Each number is 500 + 50 x the weight over its row's rms, rounded and kept within 0 to 999. Layers, rows and columns count from 0. Numbers have three digits each. The size before them is the row's rms in percent of the matrix's.

# layer 4 MLP gate, 448x160, rms 0.0827, rows 118-229, columns 0-39
085:509476460517495372466536566471572491459561590495570468541505448479528515518483565578480568474507470603537476476464543501
095:542525534426529494581534587443434574449500509562543528555480602423501512455435529519537465441459503543508463570430482489
089:562534554527518512495534523540528463535477436487585452482551492481517386494465472567507498509471504461481476412543491516
092:432483502522649506486489482513538505464483536582562523599506498448454550546655473547498494454511474474528568508437454477
104:500514505537525505414548481402582522523522525424520431481626476534482504547506634551424532527549513414469514411455486407
105:656494478424496503496500623397497547484371574554425506521491445484555532431429499536522575433484531471488579474481442519
085:466485402539513563478525478445467470482490496542510530511467542544513475572533512415494523375405543642480450454489523521
092:527428481531502470493477491457453470502566439473514507546464506467512471524552448511404493597499509469514404464477487578
091:507554551469546509481555485465570479477566491506547496543461404447489458434500512422567511420518470530483509516479458505
097:466511573490427431500529507563499527529505562466467506637590485439511433533530464471467540450503539533524458523581552558
087:512528474476506486524471521481559462490509516591441495461517429457624557382564560426454461463449523473542485548512504499
105:415451469566596611509513512401491473559607546586541458498559529535433482529551599517509536452460493607507480515454489456
095:535425413468537500491495525542530528482512529495507540520576517457492560508476605467504430557453559440490554464504527420
101:563511493441498546520415527426485432571436550421471445475507412461532533471512571466429418515477532523406457520523435451
096:492540457597533484488637572499403518544552539488516494564474551501525524493560449464531526443508492546497486625517519585
100:490582520475532513444517601500503442531583502524465433514468434541469531432462606405445473496539614465434569510444450545
086:487533492558487464523470499509545405615601502633522450481466514539484477431539547466490414553497523481482406475527496572
095:509463467441493564401452520522518586504440439474555494515605485505465527528449467460455452411532479406528439528506549473
113:460472544458553615471512482464506570382466441583605556351504517439445567448513599519449402599508478413490550497484459539
088:491607535444458581539549543525502445478471545528507585522515523493423470532451508477457502532647475456501578528392533501
100:458561565494457419574546483566488541445425510570513584447551487582557529490514494425509503537498548514478448512456535469
107:452469451489464604502527494520495481450499507412462539538551528508490554490452462473461543450507451562631516590521488412
110:492556474514549597590571480474477453467506634512524486545445522472555417470488569474482546502429564529510443576432453489
089:518454675473476510501453577381503467542502528507498493539475451495461455556379563509505623518535361433376503464451467467
107:562396470475468541500459477510586451499539485441560516451490466493473500550566617519489458569542456492497505547437499453
102:439528473488512520609558499581474501498556591496560443561491542422500483444480496468507442515535515541510515477522469587
083:515533594480616500522521545530502484495474484485477546502504543425474423644525469562468546586441488497543552494507497539
102:484425505504623478547484536494521515410474589412467592578522486478497437631502632514501514517542453450517587479489429491
088:497503580543575517403503560439436458482524595532513557543433436523507549547430539474567558538436570466436485441430536495
098:494505459522544524591480513440512531454397543471511498462460430497544425538468557598420513519534477540531574435464468494
084:425493417455565569483502563453549472433461490629539539511457407603423462498432457524498544439539491483548571515516491557
095:536511554497520495593538546485568400495534587499475480565543479490477479534516444482436442462588518488474477511519530383
106:568466439484474515474510458479517531468409488460520541483533468455493522539571566474432503532558485585552499450452473490
111:506536534448457506477489487469507481448478439513566446450525458432549487512396447599466494531487524389619491484587509519
099:422609486504445538528513501410599509384459567493583545524438539563477499483440468478472498452513402596568589532527566524
114:531498544482507496432468529481497517440471481502514561423535455508546480498519487582471461507515504401558540510547458532
092:626523479449546566497469455465537546580514494514529564428484477551431428488439535599516384509492554481457594392455525451
097:521476545496458450408579502560463504424444527461524506545459426508545401470443502560510512489526453526513483506543495577
090:554536532558520463547516539415514567527552586506486455472525432480529457577456488520530490452498515562507593496494353468
107:524410506517569513464487538492613563488457475405447602493519455483505479566547568455426463553611490472495566429515484451
098:554464559455491503472577488421601502453534523475506478498495368480424424479471560644493542444596488513462549596512551498
105:478436472513391440461529511546580540500512512497478427402517485494460491491469534458465565504460484463472559510445486464
107:542464462438478521639531495531560506509513494432494486549527445430461336497608521505488451492551451509583546471485446475
104:429565487511469501483522467546560543512556502529510492457527416500396512637594513577360493478503434481553523503583503465
107:521562533535485488466533492498404533543557476560521412529586463434512543438514541564454444489502477527528371530478528462
114:601523503556555409550581613507533557519507506548554497504542498470380549475410450490514495497544481434542519535384472512
109:537494516492430504507580591546538431497570563455487482615493455402498453525533540525457509468632564583458595554552479509
090:446587548509571454477540541548562504436583479471540499544556519495597484517439361440489476411525462490530552429472487521
115:455472450461552556470494498474691531418482486452509567515567470434603514509480414619436450496550475439488476535534475451
110:505400493542488459526508407440462503486522562602581441495534476387456539535462569439490421486549485479449494516549597603
096:508529519500478529582498469484428483438503467642482424486515419446473475473511523485436478559535449458556584488420530482
106:492583443513474503478474518525485493480508463531444509482569454542452515531514582508490473518520429476527548379566548506
108:539444482449565497524527485447500504495481530571524494415482435466373503386486638504556459531507542485444537611478449625
100:474536458505436491589511507431544562444450590594639557570588464578463530474499526472516554450488511558612482544456512372
102:464470578555526546468464512506405477468597531456485442430537494512487500475536462445460442549457536442529538467492427441
096:529494574561487454520439553542492459578495550505495468402511494482481456497513540524459347563480549435529464476537476497
112:469514481454481546569511502419540507531552483596502472480477580529429483448383639474504481547625529447511600461484512482
097:427529515369494527505518607435567603490550446520497496451494454484469506482447502490436491500525506595519521512370466504
124:501497481509574496454528557547512534410461539459492479570541444475449500433526449491519498454616508442502512492486420403
118:448456603467442491462422531523538496398556536454465468505560458505474445576540589574381394525554444415531502509510479457
105:529495676360486519595431501561474510434496462500507513445554506478518443465560538469417458583522593442502453532500497532
093:563499573513478502473435430540461511460472397530495457447548520506537487490535522428485428584453536477457480524520510496
091:429413433461453528432476515466443523447492518454568468564482519389541533483428470432391503600550472550479443506466407495
096:528515529467500519535559531520548495485477529479499547556570527461498510595509490503454463485551489608546638466406455516
099:620519449462529600493491455488494488498534511551514518433460527523450498544459619502498413470491565551517488547600492537
118:468492460517481495464609520599439503521438560477439509556482426493442496435461551470409459500460500434509611509527429558
109:423425470551559452534456448434512486508380510472503534475535467481535494498572493462447443449553421471542488443386565535
086:556403450571462432548467489420519488547473577467458487548633416545386513491520559531506543446452548437505485465502407581
092:565475434546501505494496479545518500515450505503504495534479535532547492439605502500484492441468553481509438572443564552
108:451457538479548476523503538423575496359453529491423493481594476387426474534534503537466483491493533464550553530431458528
107:455514487442549469490490521586487570473509559603477518540482583456501547460494515533502456496485504518504614560480445470
111:509460550446522499570494421566505585443532472552489488415495431485473442485472510617485423533435588414514537534594509549
088:435432462652485489537508464595474402536509364481478638526553515512513566530522388481459491480453597475499503385479593536
105:531426460544569511522479537565512484493548616443474480540523497554534528516476549477438371448545482484656504432495501495
090:500473495551412481531554524464516471500541488431447565574488531489531518414543515561453471611568657540593541511667433424
104:489608608461467554509499470497546528499459497499618446544487484396454500574532486507503483484501477506508547478489521433
104:451471504415405488468486459443495518498468501448470509422465493494443514511511461378475452528544563520485519445506391512
093:585573455536401481508506445528392511532524487511569470654496476443527536512473514449563483497480516582510531500502484471
110:573495386432421510578574506409487572498505576525492436468561448457477472558468594496466442524526451541469512544522485440
104:562452553486516543476432594477605554517490543495452524457438527449520556414643541499576518509586526474399544528494389477
107:472421462475477560539539519525464560470522527513543429467535550461451455330497451566509456502472547451492518562399476555
102:472486500538494481407492421399489538534573515494518477384442597508514519472543519478429516449565486528525548438409507467
100:487426466529496538518327417482476550503515512482514484402513519467445504539513581490522461537516518455464560436547424470
097:434539461519449505504463522444412585537555490633585391551533480431464445501498524463483587469505462617432479497486535526
098:556570535490504487521590535465484548499483593566532524540514504435482437478444459506523595510531482579522479524539471512
107:496503530541485467457455502507523474424463552465486510469518509464506503522528495564485513547626512474506633600435445442
109:563492530459508475514477436496516578426468491546484551445568512504496508498475431626447494487470559467633477571476498404
112:460409492450511581547512481433442605388496467475463548482526488506499430438509550543450539524523459476534441471490466554
099:472434509469501569507536518443471512520629628551534360573525461497436487614494466566552475420540471554507610489502534472
110:544512447473456534542551555531414467575498559494589556568501420499504482441501490508493530482496496555550539588481502603
090:531484475488474468451500571492446405505422560524433528418402436500515523435463473478522532566576490399476536503538491523
105:475542613481505508457448464429478572489484482497513379457522530564507391494508548468462409477482484436461541470523492456
106:499535528421459462514462466433475472497487419522581447465569530450495502566461454466489554497470561462464411617449508435
086:417481583494518520473511397559489434481575465489428409459569609526560498409523514485433480417503549478538518492522542553
113:528444519429491459500474431493547548383440507450474510482510427438474482510507541585483520531546493410531475448432420499
096:557437460557481447500495510447453487470473494479553478538511473531367570504530525473490500506460480452481486577548491488
097:525471537526500494418503527451468520519428569456488530459519466443436353490535517507525443414520508510504480502505537549
093:555464487467420471520561567481442453548501520448495403544498587399460477485437515460582475483496477564506523469485469519
099:530405539500454494545454544511465462498468517507499563385588430545490513530611573570461489529523575419504510446542487474
098:382394538537571415543497509484515425506467535509527506492588378564497452527556559507507502412480483393524545477456515574
100:496601472397440533511480452488573463514539476476550525504596517616517534528469464516432410464480502526506509470549555449
102:527519513508576511515472550545542466505469429449407571573557473482553529493600471528514446465513581492494474433378518436
088:480583474558473420541499540514473476549510565588562441618519386502455549515637531481498504394410545531423498474471482507
104:593443545470483440486451544451537567503457511460560464519509475462677503489486542543459451420524496531471490536438454476
105:549450615431473450483490567594473558498508444592550459555533506501507508461449467455515521557440509479458551562445566494
111:442587477474431480435606417395500541533467566522548486547406538481520489528547420460535569476545379514544455528536517543
090:547596432570483482494554537462446560497407507500546512512393494451529508530477553468501463451565474519503490500559521548
099:463427486481514514509418598540597411509491485415466469451470490515651506469621509467448469407457568516534446529473399407
095:600536555508422437458407552552476478567504511458488574436429507456571459455436505603434466527528593491549438519532464474
082:518444579453498495512479622530488490402522543464486450510509518416559447484497523572530612563603479523436540446473526529
109:475498532561515575462480467500568487492568486460463492502558523505506495494500572431444462551616520502561533483505468461
106:492460491509440478508465534558404500479483532583503475470595443478513613523518574509391483472472516532475465639486514459
# layer 4 MLP up, 448x160, rms 0.0806, rows 118-228, columns 0-39
088:553488464502474435484427551588502509506601473522496481574544487489521563433476472509496534503382420525553452492483507448
100:564490477500526584553495435504510511557478513531475536478519459476481547466525514586476379535589608529564600440578463456
087:596512511614476441517443602568352522454478481522470559527493470525574602328512442485452448545508523507530410456509534510
089:562564565501560444477496538467488432558499509516506492479467506500526517337476505546497504580466529531496589494446522413
108:492537470512555514483529474502512418610494518514502500470552472606458515442462508578519528497403544451499496343526444525
102:493523502515556478505532518476442462504539585539529488574522552609507489489481445474594528511416565536513570522506394516
100:602485450429495486440457516476563488489400505524606558501485445305455513510552561513514429536538488533569565549486496406
094:519392562530458473455457463504516531525511411479491494473512543442464458589511584548469474607589523438467456445476505512
096:475470450512493575530553459452534474441499619498552533530580432530514442538514532472538529555517520432438514467467550413
099:559512482480524465490534518550428526457538525545501488498499574555451493460507535446481468509547538497498529463530455530
088:588451558538486516520432405464488463531444389492490525470486467509438493596523437497541543537464513517417409451529558460
098:526508589466456477503434526560459428465477527474534510484478606490536545444472527450539510573498516443513495442459504510
095:471520516499471491405446449504465528502514448395513499500473506517540479593474415546512531465547519536542511474413498474
100:472464483526579488482498635468489498512514530513526411474576531563533522499535460408521528437544437453475608324531451473
093:536479580522538499515458469430493473501547569510480419440619528478444417531461530580500526403454500540521464430529496523
106:442492441507549436534577358448504456410554575514546487445582538485367471582467475549476454513484480486476553574520528574
087:612496546505485485426536491467465561549521552380458498558505475513422514525412450463465519439442408452474422551479489436
098:472566521456492476517568511409455438491581486527467435509425485476472394446564407475460522538512499529509456557559586501
121:482520561500528331504527550636535496551466492521452514532522480554545447532467467627564518474474560560531503530496452484
103:540531569504519472446537466476521496441465524517500519416564466458561340538530471549426479485422495436561587449523483592
101:398534552514473548490520437539576566456509495404482490568412502435462526571595580530466483456605476527506535486531514541
102:561554646509486515468510458517456537435452472528488540472510486495559497618454434617467423497469480517525548596522543503
106:491530523503471467506523546595506506507532598530431483560521462525479563581483414494526578388542467439507507429525496578
093:488532504470514475516518517514435530492430508528518506468600393436517457438529438492429394507518581524572523490486551546
090:525437480530498510470494476534573489520436409452533515458495613491474495552475441548440514627454558443448403494517613426
097:479565525464526577453522506408471547478492447467539562525497501506420524462488538547589507434461450527510490525480471541
100:519462522501444453482536494426488512499426578513439440533554452527569416543563625567459411476603471497514588530430536425
101:603504481625513531519529420518573555459435584426457553533363517473558496481482445479491537518496528459539482534496530548
090:435557576504589521560422443583512445422445559399455447541539511564529526594508528469533567481501507476421542461395450476
103:527479407495489470419558441424579579529444529559508591447509515555514540478551448472545538487535598494486413514493562523
096:481432540474485620369470468415501530407494532553521484443548552508477462471450512510481438490545427448522550517506598502
105:518633484468510434501471488534501512528545429545447471470463376492521518445464413448435445611382568546451498495572568504
103:563482522407521419478504504508605464478476482505486462542605456469467527584613465495421540459512504442509513570536506465
100:505494507513484441488509530528526430489483468373459502438578475497510528541405519550506529488465452465467466545499441496
099:587538564457513470464545554479496544518427518525462409451420509495586518530483487507566542404477438552492534458523444513
113:426540599548537523487496537584527575463479488602551439523536420487460455413566531636511503510587493520467506625475483486
099:477502528548398511463590579537485489488530503482450482523498467426483523536617519497413501461596531489581575515386461578
100:500531529483499501648508467487451493479459596506394375522453431469364469576490534477475451496474456443509543571476514389
103:449511502499542476439544487504507462509504442393464403319563485569594416561517514610426500522503496407543460529539573500
110:567485650580559441512476535530606594443508457501496474391419502382409434582516452519504523637500532504557433543559537438
093:520476539456512536449405469574473556550522511531482501445474599478525495400501572526505450474452484462488448499518611542
097:569466498449506491438538593469468454489455570435471502433438533505560482472465503408608566533506405428464558513520429520
103:480468512495452424433544479477594444510496415439460515525564480541500507434532482528495536465483441449512418540443472435
100:478483443494502506577454567527515502505435579594414557529468378473468536456516558526486535464498440554519428561542480511
097:478440533476524543561479497432596424522525534468378439591538481509407497477496463461482498449520454483549471540417504533
105:480452543394471517487425442575496443421523548453371476499590459510567526457482598549481494581465526432551521468510478490
104:461464587500482466509406555496540468499542429489487451501522493441515459664574535464470532530592463486444435460509507448
088:444463540547494562521419529428573534543498426391415496466480498533553505586473489479478474498491485417443417476486562424
103:462429499477448479443467514574453535569416509513559462481519555477536518525523493437559552534516495482402482457441470544
105:498516514499563501451427503507607506443591431533542516437460538476546444462515509557390426477530424462536550434508476416
119:577498556554488517521542487515445553543477531514433501539534556504457552417442525482569477586499455513544510552470515468
099:494572531558506511504526487461519452526485509458507527434441553462587492489420464547505564563385549461555460558502573482
108:530481479463534608588451526537468459566474512499379475484428590510458518498480596477531524578483497528435496539528489435
102:547448477496512462480489480436466588518505465555482506454520467486503492455498499562473529515543484496560535469536463575
098:482461603514519494459504480533394518586488609535496473502528536490504491493453527501535428483518478516484589586480516502
102:537555503453525600449495459437460555437487460525540460477513523429441432676503476477466489539550459476517562505526471485
116:480489510486489553463469504516450480465415538582299523455506494464468476492499514455514563578427511444516578440483461413
105:543474460499489549545572470514437512488550624503423500541520453465416438543544541496472542440500437480538590557608452489
100:499558522483480504445551516502453465584470577613469412484496438443521552495487497492620528450356457538465489564533512504
130:413538562436513492520435456486549517466556463447555467403527449522457442552536549594424435505549524410483568453551465449
104:599476503507486514414394526472567573515442383532519501508490591415494497508468478538467474464566511483521474481549499554
097:462535535439525529475452509490561467420475470598473507351516480545558510501515491492503538481577455464572515600502491497
088:448481474484535535530471535524495469489445503465480542462432503504467487446499587408500527481674503502490477510463442518
101:493452463514519539545565499489488468444631528581543548435454511448459495453444523515491509516478617517397551565621459469
105:497477487506476513506484398448542475503472446508449473421483470577465505467505527542470464508432514508476441432529542425
103:559530521463365472488532598573469507529441537499556516556492583401429546498490430488561469503467614486535523512422486478
100:526510489558497519532461455501439472542446479475531493416451588458540585417548531436458502543481551506441482507473569524
097:557489524448484441449580534496516488478530456490540502532519454512488444476547427453399433445517419479523493628460536479
090:533489564509465498495544587474403428490512504466433448483512520483619491551439485504459502473511508535520495418486545480
116:478507474549411521432562522555353502540582550504574490500437501467553523456542455438554531436549457554472408594495562483
104:522506489461460514381429421471493506529405475495439534513480464489533526478481540536534545484459520539393587516440464538
106:528407445522494403486439440440653489499441452519504491511565505486461464517508452412518481521533486491460513389472464461
085:403480443484556466519529527478528463544551458516560535539494478489558514456483523445429616548422543413531492570480390418
109:641565472587564467501565482540479494420459464466392576517526440558522492546505416584498538454414434442500454459458501593
093:438606509492491444497509457471595525468539493490554476555478504409540529540513469454481458448571473597500477535498521543
099:484521455554467561501547444427655503537478417462581494444516506444551479512433405528421533487520504409539413465577497497
099:438443438502515471485591441461386512527440563599470543549498572532502529460479466486540523432375599582509504574426538509
091:475411486536496525480493488533499513516463482483500611465474485465569558377513525519523504587522462514475453385419394523
115:502598530496528519415537547571520530462546511527447472574492536490517467494515436577536555447527562509639508506411437531
103:480458434563545472474506545508527456498464528481398525415481451495491525501483571490465522596582454418507512493517452472
105:565541498437464443420474419493492454521412502496483492555542531526572586536486469528496528463448448416526399382447561530
095:402506526550473535574511527503472485511533537494552489519472450475480477546506583485530513527519521454508439432528500566
094:485469622442509435490508573522492472461483463491492498438538516459461460489509438390521548519478507513516429478523436449
093:433527383434508425474531480432560444591552606514483524501518466523472514488516518427595467513453529516495539462500526446
086:525491467529554545557578524462533540634526513524535589518548388521543542427484500474507523399486514522571435564532545519
103:502475507551458558472476607599448498493518512542501491536452499393648568514417531416533639499487561495467518579499482496
112:511489432482530564446561486484498532522550419510569448489498539474537474468477491502508498435478466485496508490542491633
110:529580469510496471455457529540454567544464529605633504432476543418451595505581545458454422484474602525401515475520586560
114:517483495549605422369581455457525516476395474494557578468450489487510459520587500454512555382474553500436440533454486459
118:392594555549467512448474499499472564501544515603566393504462508376395519528502511540533499524538447496490535600500528502
089:469579505536496497509476497541541419526549546442393515536504437552488454517494424484436579436625499534533532457541444514
101:449487586480524554450468456547533559471518440454513506429561442472523430599510544584373476599551533452517510458516487438
105:475491482555543520525499498482496413470544553540523413553525532468509434562570439510481496528511468513533479482461541494
085:550413527545491499550485572539479479496522467526547582453610481571474459489527433401405481502415496462527378583536562564
115:547419565555487479592519558546488491487540440466461509487522521446609458535397451519521481517437515560468444530540490523
102:520545473580535517435571513500411452529491599537493522505467551609443546429486516518574447421489531481480495538542481462
108:527483504479401446508474530418511503495436496526498503472491470480495508493418455413603509487475445442514463583442527545
090:418614441530455522451548567413483472506491559542447464642479488557513521515499457486509487418601390582444567480427508479
101:477435494507457448538477420561411592493514531523388496508467503505451487449526542463517570561638495543528497517510417561
091:479454434446523419449544543433440456519458495517434465434553516512504583499542589484569579407497476433451466478516484514
094:500569452441486425468469444525496484560507547605560516510549437509518561421452484617611504529408529503534512497512481471
091:496506600460503485591470561500576455510554526546444549553581481460518489574547571489456475550605522502431562474438432453
087:557533582529484471516489549454489461497528439395473505428557495548537450443494491517459472467488486507533494538448486484
102:448465517433418562456388576523450497487546472528495469481399598511462475473545545524497515603558499536464524498482439449
101:510486501522531557516376489525555555422496482554452475444559469458498505535610564511465475536511505436456490368487506450
102:475618514480468499491491520449456472458579499493454506458447377412473547525576561482480481483491424474440458542511446489
093:540477434514470541504542516507499487554452511410576429552384625467594596492502439462523530413572523446446542444458521453
091:399555546499571464509466414448540521438555433600609509479514497418523495554541518575478445580426549539476430603502516465
088:447503492471533633552463402521518504474514458426508603641525400471466499556545514525419449412517442521538529503497531528
100:511510584440438500480496450451475538490489549465497541462546445432469440524573494568448457503562499529546557504433507428
103:527448581481505463561464472581507539503489524541524503487530432581435471456532539541472507474517501441578421488440496454
# layer 4 MLP down (transposed), 448x160, rms 0.0734, rows 118-228, columns 0-39
090:573531483467518574577482505528382551511469455488359506460486517478508486504558410464557453539512529456497514583485428514
103:443523492460523579508397511487531429369519525462538532547465481542438495462468533485469518486551527425509507586507490486
093:375488437516495485541526534531536579525509648567471563491517553541517548421507515509521531400602446576555495448403557452
089:484398498582480451438507580479510464489421470498488546507442519544487551591569475458496519499471511558537482534542538554
103:487543551508586560523508479631495487506573470526475488500487507492507518468464426444560529496477525521504486523465464567
104:509457511526514556483525518555514523405501517520611549462486517391540430483574476467553426514514451468481520459590381468
091:494470476540441576492563500477442545494507519493499488503482556565510462558531447561606501321471545538534399455432471535
097:452585427487585474474446546489488552528468434490497539530455454540558454443592424456463562508481587506411465529538436543
098:449534592443439546488578489371545531489581481509550463545558414500459516461516520470444511404515533504529437531505506459
101:515486548499518526544540536565475457476493541503508397495426469488475541524476491465495471506428535481567514548530614490
086:442541508492537484481528544537405503503548474482509510442472563541426469511494481481515521556570499557508517453457501551
097:591469479375514519525605511515564490516624571465442473543509496522615483586506439579531488429488577562470508540500504478
100:548472433502566497515489513452568527488507443548509540491614512513472532556473558458434475587458558506512571525484538485
099:468506452481372536518472569531561505532527577442440475499508452416516449474472543520440502503564349516403507499569511507
091:534548468521520489495566466527445460539463581558472557490407452463490506433490451451512542543419474570512511513443515561
103:485532516535516494449508553588537532610511515561559511447517535426495439482392436454450446540491685533500473472410427562
081:420553464501425483485438515566554519535484485595545468502489491501535567500514578517559470516540571543468558506496459568
099:415451557533473539562553439467610585402510451498471535499556476546407557441438579568565543505468522523623498468485507524
117:455478528529507570483502487500473502439488425515490491426428454448446442501435505500558534597585452420516503505424367546
100:510539547457443569544535499535471478470546501529519489577464554513455494537490480483512418511638471526493545577409624525
097:538479398469551417534520487470462519486407466395446451446509510520445516516464577450529514556512482460504525471490583539
105:575502479473543472501485419498535557434422539478515497558536388608504494515525504562452414396487470521533471512395461565
114:436533464526538535491447460392533462477504540564460514519443500492567574450407437510527477502531596512569558506468560503
083:537408612530475554518501583375550486504491542423468520532473472496527480604425583532462534576536459456407517525470457481
101:581514535451452532454563534449437402570476527569527504532459479554548462558534487467527570537545462470470516532440440462
099:494571516441526570561405470518429515578500474442544408572447520496536461522445595475524456460481578497469493563505558500
093:517549546422489455532519496421498492462542453495454502475523555477438412609535480594484457566483582486556534506465509562
104:495535500533494530502516452515555509543505502563489506452490552435504507423547449516439427478479471547418425518366466544
091:484464439514378553540548524444524547601525417548472394477477517494522440490548492515528424484473487591469493458579522533
105:481511495494482494494520515510435474456590499538498527440533483479531358496581478526531499541471436455543490498549528513
089:519535449537539537511489603475522485493461456598571494530434478629474480478465434477523524446565498510539583447513504479
102:475519520437433524442512469416415518475592415464517582422425515615481493466453546516576534485455522476551566565556465580
097:605461516498520497491505481566496489460487439397475577498537444510510530522547434522526568530645482509435464449401489528
095:482500490518533501472558503505481448604440491522486473435401490466445418439518584463519623484435567486393510429568568523
099:393454483501470523451485507459552565468481444439597537449531451501488488460476510505488425541476470565559388508457519508
121:521544489589498501513548527555500523489529510513536433474508438435481523456403410480478506487644471476524432407525440494
090:625527530480516482581441457524495484549490568445482431499489458525440464451500543579488381568379477490452585413352558593
095:498500516480430500446532564451416494511474546425552496520514459524561467460372450569512425536561500498470528478508493550
104:491529394467534498422475525490476538576483525513500516455603509550548468536435471493436537462505514466541491418489485552
116:576524509459478526542476554514493551491446586511466560488349510358498514447496423447490470533430507528469486524519497512
100:476505451493542438553404472518425489488431497514440646553518469483640503479536567471492433493562479477491488453512564456
101:539476520531444476503561529517504509428504461519448466578485536521582578492457515510534532529475497548584538406416522481
099:577568483560407448457531464498471484594520510472515540477491448523530550476516527571468488533487527504458566451475504501
100:527562435421612532532392468478541496487528550436491541493508507494502459443517426453544507412494487361470502552537484428
098:541549467574611422601475460569426483393596517511541473435470489421442472555472417521423555527530530531438592526560436468
108:440421524454523564485580484438518573456497547397479651592408634507534484494510481549545374485466540411502506535511426559
106:585552469506457427493609546524504537561453513449511524470484559507504557402504499498470471471514416609426540481530526567
091:497607432459481566423603465475441481515516535529497559452513459491492486415468634518486563505483526542625548550546412514
110:525444421497503500532464383594586492526541470556535593595557451577504477527502495515527518462542564589407537486421592569
109:476426387476599445526516410448539399488464520453429569483649461536406453519498592519447518461508531539381502441518549541
141:577452552496443512516487490593479567547516503476495509526516591504372626464494497567598511562473484554579513610547444482
100:426496517545480543566429494513553454500486453606489454573548485539422438539559523535551505486564479485426439442566538498
104:519564527529512395538526423569536526513491444443539579564509484451516436505496437488366477404569493515584531463492529493
099:383543531493475494418476581437553508425415456522525493454612451599494475443486520456544593487420496519554402505476470479
105:578577495552492499574511461502471610497575374484504419485439530457508504496560393468482540559537476527568467535507458457
102:524515564531512507534468453528456490571494470575477544493658472435510531551536449519429475511418555485613453450450427511
121:521463465496520541470521541538568495483545488572396506438471583471510547587429529500513522549497566521525514475526485444
105:516527456410457548486529538481526557452540500570513544501544444459481530505499484520435497529495434586511531505479418631
109:411437479420469596444491551458448560531436483538623516512452502479496464563469558495429501524503439443463491494585541460
118:536514572500488469507499477555514446498452483509452399424513474431483570500426421524452452578450498617522506508404483506
105:500485430502573565469552471506614491490495425548472551490551529475489539530506457476548515543564543449504471379446512490
097:563493478534499445531485440598468471418466455536399429424570491492489536547552531470460480437518568455512459518455492541
090:478511544516513431399591532506509530585462536553593531541492458398544536452528461535450572422451485498539485513444571511
105:544556596468529421543491498556500471520461506526444392606474562437504494484520523506418394506514447622542444482532572499
095:440551462538453429475550457453505565538493429508501550465546434509534480493497507498601547462562513550488482439482449497
102:398469498465496484507553529562539438492569510515435588551386454412550589480467478465513431536489437570575531435520552472
101:459521544578592478484534516503599479468470526436452520484500482512463644495522521451503537495474562417595408548585466525
085:538405597526503478516531546494455454606472566468496595513508477581508504537566516557522544507446470510571445430494411505
092:489461438457532505509479388484520598517522453478578529532511527582473473527559603524526504531427537476450467551510484524
113:472474555552430407451531498496499501492484468536429539530466543412561528500501505439538524465565542517514497608526452496
108:547479500502452569483593517539501564513475469490513470451444411490557523513438560471554463576601557490469466466402436473
103:546541507551537520564527506470458461504509494549563557494591475423529419460470415617456498497424540536394509461539537606
080:536469570487404507491511530580467429454558497481417529516478492539493521552515496514591488538509591534503484559500525526
108:430472487442473430557469437456547432466464473447552534579534477558578444453508490633493501489424503531437434463492544477
094:488460499529471554448485574538416481514488472536436482430552481561548335582531545500481502481539437456532433469494553497
104:437475568549521489450526432538546526343395479445514514400601583554418510513498509574531446450428538441514476533524469532
103:477461538435385514563424479534509488559586511521511492503577495510524501489466439469522422418486562547419518479561536454
094:429535478469498535525548513508588500417502481455474528483477568557443451540531550489474542399513522401568464574589577490
113:500525402497497409451508524461439523550452539523479490538548535594493442515494517561522500540517484532551574484570500476
097:514575526534501448589477414522491494317513512440437452607572554499453598455459443592515417485517584473574521515512475512
105:512463391510496473514443457459403534507552602488458712489454540435535516472482548485486438534532402471486419544456471561
096:501498491573506395493455505508534410534492511436448437542543515519527572486530486526578476460530469508508434529457539539
097:510540483480404509458481538556398466536538507492518447503497458444541449481470489534542459537548504557452500550515506405
095:525450464529458591549487447552455482408493465537506481457472489438527453508363498451374446507520563537437503527489582594
089:577517489478429436499432467436471484417495478531468523469578530519525478556477506539512424571594427484577477435483430429
103:505475357466435463483561368431522560461519499443472503508585466529443463431497511524488487512457526516460457497542523543
113:521524530565475499509444495451537479453586514538450513549478574437443439515486509434491562489473479403576573452585428561
107:618471477499533425505573517576462481500467522481503554449585449457603472581480483568535515507512569513511455513388455566
115:436464495453511491503506495379512516477556522533532467462629473488483501507495508573535507478551480531556528503582530521
115:481499470506475519519537550535418581622514467550566631524461523543498458529565475551443534470467520399526460509512504530
088:445428534450524542430527439506523466567509516515566452448519473483424528530505517521636469553395585521476540466445504489
098:564537549527522514570558554538442514425514385554463371398474442461560485537487504524530496601589502552497483563523477477
102:464491485436524447501466466484487539429453481578584524564583536532493563399477505480422517497519540568418412463458517563
087:402495488496415539538540486535461497460615474501449567458534556527532489485498495582389514481410501525495469422549471438
116:493480556551525596520487556505397509521496518614509426418439468413486521540526520472464545459459520437493559561546524488
096:443511520471544506508455503478527500556560483623523429571554557456556553539386449614579453461417595556563485439417506421
104:533444519513425518399500484529558501495503473549504643502592516501535546474502509537589519508533403622523469617490445555
094:484433599485484493493511527603474438378455440547505474459457410490460568531502515397433501570417468478415510424518542480
102:471505498499491535556545560483590505570486498430575450555550532524534469487547414495503540468425480447449530481501492477
084:589553430525391550502492531556488474613569355525520472521434546437508480500502485503446467602426544529489495565519474399
099:537624566532542525502507521440499547401488633454518509421511570506434490542500440458466584477456513578503502457537430561
096:499448417540600519534508445516454476469550440531583423484461494512473512526447449502567463514410529489541463525484550455
086:496431468514508483522450481511517502402480507584545454592480567524447532515471468487470449476544493459363474489625528481
106:540520583514450552552494538451430577437469498565443534490477519446426502490409447413583544580536492485548518410526517560
098:488433436473494534531465546466461497522558447494539579572512510528557402531484505539533493540564474512522458582460541489
099:466530559478482436504520519510435487486549458540483299537599492535514566454523521503485463430435491514572463469620513468
097:481386556409464470552506546487496511490543499491529543501633566538576557473534465558427481490548454523510473498491469468
091:594404446498501455470575520579511493602492614409493557431501482534513514529511527472493514422506467469457478498519526516
091:586460582531600504490452554479507513492480436487519574458390526627560528461530566471514516597425440523410614540501546496
090:515461569482465498555499599503494570364473533458487501508504446495499511487525545550564608550604501480470518466485497560
109:486457467520454503533442520527409551588534470491555477509442421488499508529534496528519475534521471408452514515553511435